Weights of a small transformer language model: tied embeddings, 391M tokens.
Each number is 128 + 24 x the weight over its row's rms, rounded and kept within 0 to 255. Layers, rows and columns count from 0. Numbers have three digits each. The size before them is the row's rms in percent of the matrix's.

# layer 8 attention value, 64x192, rms 0.169, rows 0-28, columns 0-95
098:128106140145158146161134136081163146094117081131082118108147120114134135104109122104096117154124131135119104155178150087143145140117139145127170114112117123104089159130111148135141136129134116151103178138133123096131157125086103128123137124158176110135104131099147174149062141120115127083
107:147101110115115156142153157103094109108104137173111130095161112119139121110138136097139078103120137117128091111114169129132114185101135131152098158126100112117119140132107143100123112122135112111146155121170152162145151105108149097173126130144135128144092117160141112148131102126123099118
095:113135109135117100141139136166171112135113148100130133137143086173146144129162136137158123134076146136141093138128136110160116123143142064133123137085147112101127153147168152175139140138094136071150140158129108143115132099145158134097117111111106152148122145172142146108098098120099114124
099:113121141143141099166120132094136128136151118094108112130152148138117139159134115148138129098130126129055126097128145126151116166164173147095149113127131068120105104148156065118083120128130110095149137088083109150118118116164147121079108130140131105186177122162157134151174143152125148143
112:140139139093147103138163123179160130087202136140134118130106121093114138154139125106143130113094089137166145129162109100154144143123110113182137171149143136155070114079137123153116118105137142159114095161102127121132171102165166143113108096143135096149093110141073125110142117102145117138
099:160153138131143128118131124163098123084098136148158072133119193100134135103169116100114126128179135091135139179094102117133103121123124184161101122101116131168098116145142137132117111148162166120121130099100126114128098094116158126110117083181108114176113165166103141152086167107140119125
102:180180119130137154125122129146114091142144085108129124151116105142162123127138081113173153110194081114152105129174096125119132101090117124127114116138172161084092183132128114117125156119138125129120110127132151169117131075146100134123140106143107172130118129121110101131177132145112126192
096:105153130116143109105111138122163091144152114141106074130093131147084103108109144150127127146116094158142139130103149111140093153092111174109116139198119125150148147111149101130105097185121103135114131149089100111116151133130087090111129144108115101073093094101136062112115129110113129175
087:144140123113106149097133150157140122125118138158176119115153124136165154133128121121127135121120106117129131081110166143135091165142149121122125166126154095087118124110128124143159150143161145099147123121114120087158085099145149148100151151150153171123105130153138153089167201127093122128
101:159129071143146120122145119133128112143104126158100130152130115135156139131133168114113081115122139159156089137167118125085141128126137098130173095134127148105115114074129118144130146167114171160131150155130162116175162136122139153127150132163146138128092129157099157113139161190140086144
107:121154137104126121201121132127151186168123115107123147115098131125138141140123149152092114086114119132132135148141072139126184127128050136144169164139128118140098137134147154130137132148101070128131096107149120103160147150189142132105100140108101135105114098117099124109142159142112168107
097:128108159146138165104108109158128142114157085139104131113104144150134118143146112066113149129122119128090082111132074122133124124092116131131078140115136110139153081138152135105150144120115100137081145126152128111105125123114108137156162125126112140130142125096156122109113063129140115119
097:150051131122143131144123116120141126148110114106113116074096085138116148138176136088111137080125161106115095129127151123182109124133120125106113120127156127114117135097149141140135088112156087134133156070133129115119134150126112145161121127129074126135121138143105113172099157100096130082
097:126101164142102132148103151116094078096109120131120169174094100139137113138129125166158147127095113130109124112143173144118103163147126128120081136121145085118141109174157119148143145118089143139088115164117156143146118157164114099141133096133115127109126110154123092127067166113134134126
105:116101116107164157121131167130135144098145104124197156138135088119125117110127142129105118085127123140119099117154128072128089139132131124133134138144173127125102192145124125143138179142078085132156155146187140133126157125129159143175146118140129096118131059131105134145157129112112114102
097:136141086152134106144122118126078129146105095095105134137102131137130157079131167108181132128152133139091122096161136107142160107127126160126088113125092118108175124119133150123178124110133120149085115106132073155107063162108113127099128139120110102143132159156143110159124149119136152124
098:119115139147104151148112162130120123156142096125124136143144098121094094133133158174153145124161077104076130124165148163105110123118088074158159108146139159110100121126158118129116159101135122114118110145131107137151157142182102148118126186127172151125171141142109123095142140108123158160
114:117140132147126102117084120163140114156171135158146102192141145081109169133139113138133151140113103116161100129112121176124126120103120099122120136110108155117128120157095133125099096153142172113083135099111127097096142114207141141133111104137084129121109114118098122117166103104141164162
098:107132135141130119134131106155135131130158127139158096152167121106132108113144101151157126107130144156121112083139089083129110119198172108137116121102107142132184116123133125165123102163096149129128137107114167151130162117135113151147109117162123131148179090111116114145168143089128125151
105:110114137136147124111123090116095106130123126116150139124148142107159142161103136122130144164131144176105143146095084128102093087091122182121152142138107099161142117141107132096150094095152121093138137138132129086118124171142144151102084108093135079140173148158119110135131116077123181123
099:099124103123151162102130147113132107084119151150146074144101144088133131148123152160105107118118161115108123154125118131146155116115135106155093111165157121171118128067128099140121152136131126119144143112138124120149114095134117135148134106148155095170108157130123181115108155148133086139
104:146128166095124144134069177133075122124102161096129163123123135120106138091123134108088145150130122162163116114120091104127144152129108142115147096114115147122151114177154080140154146108141122089102118125095165107127134108127136137118144155118157095163111128181080121158105134136121103121
105:070118105134132108135142100086175146139175113095114136126121110087167129124135108117144099132136123123127143104141145114103165177133105127112146098136133148158110122149151104109147103133150132105115095164125142108147190094172113101143124114163172150144116121125101170084145104147163150165
090:166125117091118075103174116119139147124142131117122102099098116125180136134137108150108141144103126183118139122169099124108128103136168121110093117152121145143126148161131178154109148161139104122125128187124164114133176151175126155110103174113139128163108167129153105106118133088142164144
106:151063102139101136112175150132086150137142130096093125105107098138145106130112118141118092133108098156161147108142109121134150087100128109157154099101106160099129121117139137105127117164148129116135119151143158163109124110156137169154054151106136138109116164098146132141124085122116143118
096:118162127157151181145142120152091115159162101095143099122123106102158158166095088153183167161090106117125146064139164161115080109093137138125103120098114116126122115139122123146133104105161144133161145119149144130106089134144133113097119126097105118146142160137135131150152103093137139129
097:137129106105114145073183071124111114144109143117069134158135145138127116125114112162128087148090133147122090110117168148087111154104133118121088113161107082089152118133122125137123134134106108140134152137166120195135132131137125148136112136133125146087107149124159153140090120171097120113
101:120132116127174096122135147132115117072132066105094100128117128091094111128142158183127144140137135113114088153125108108074143160133108134166122123132114078124107100154147079177112128106139126093134126136101157105129045150122115097140137112130161115116130145161192134119113112119160099104
098:122112175114161147126130111126172130131164082128125159125144126114088074147094117129151133108145103120137178180116097159126120120164140071139129127108141121171153139138146137102149150099078124173135141095116076146170161124166150119148145106127119131151140150139139139114155100129103166194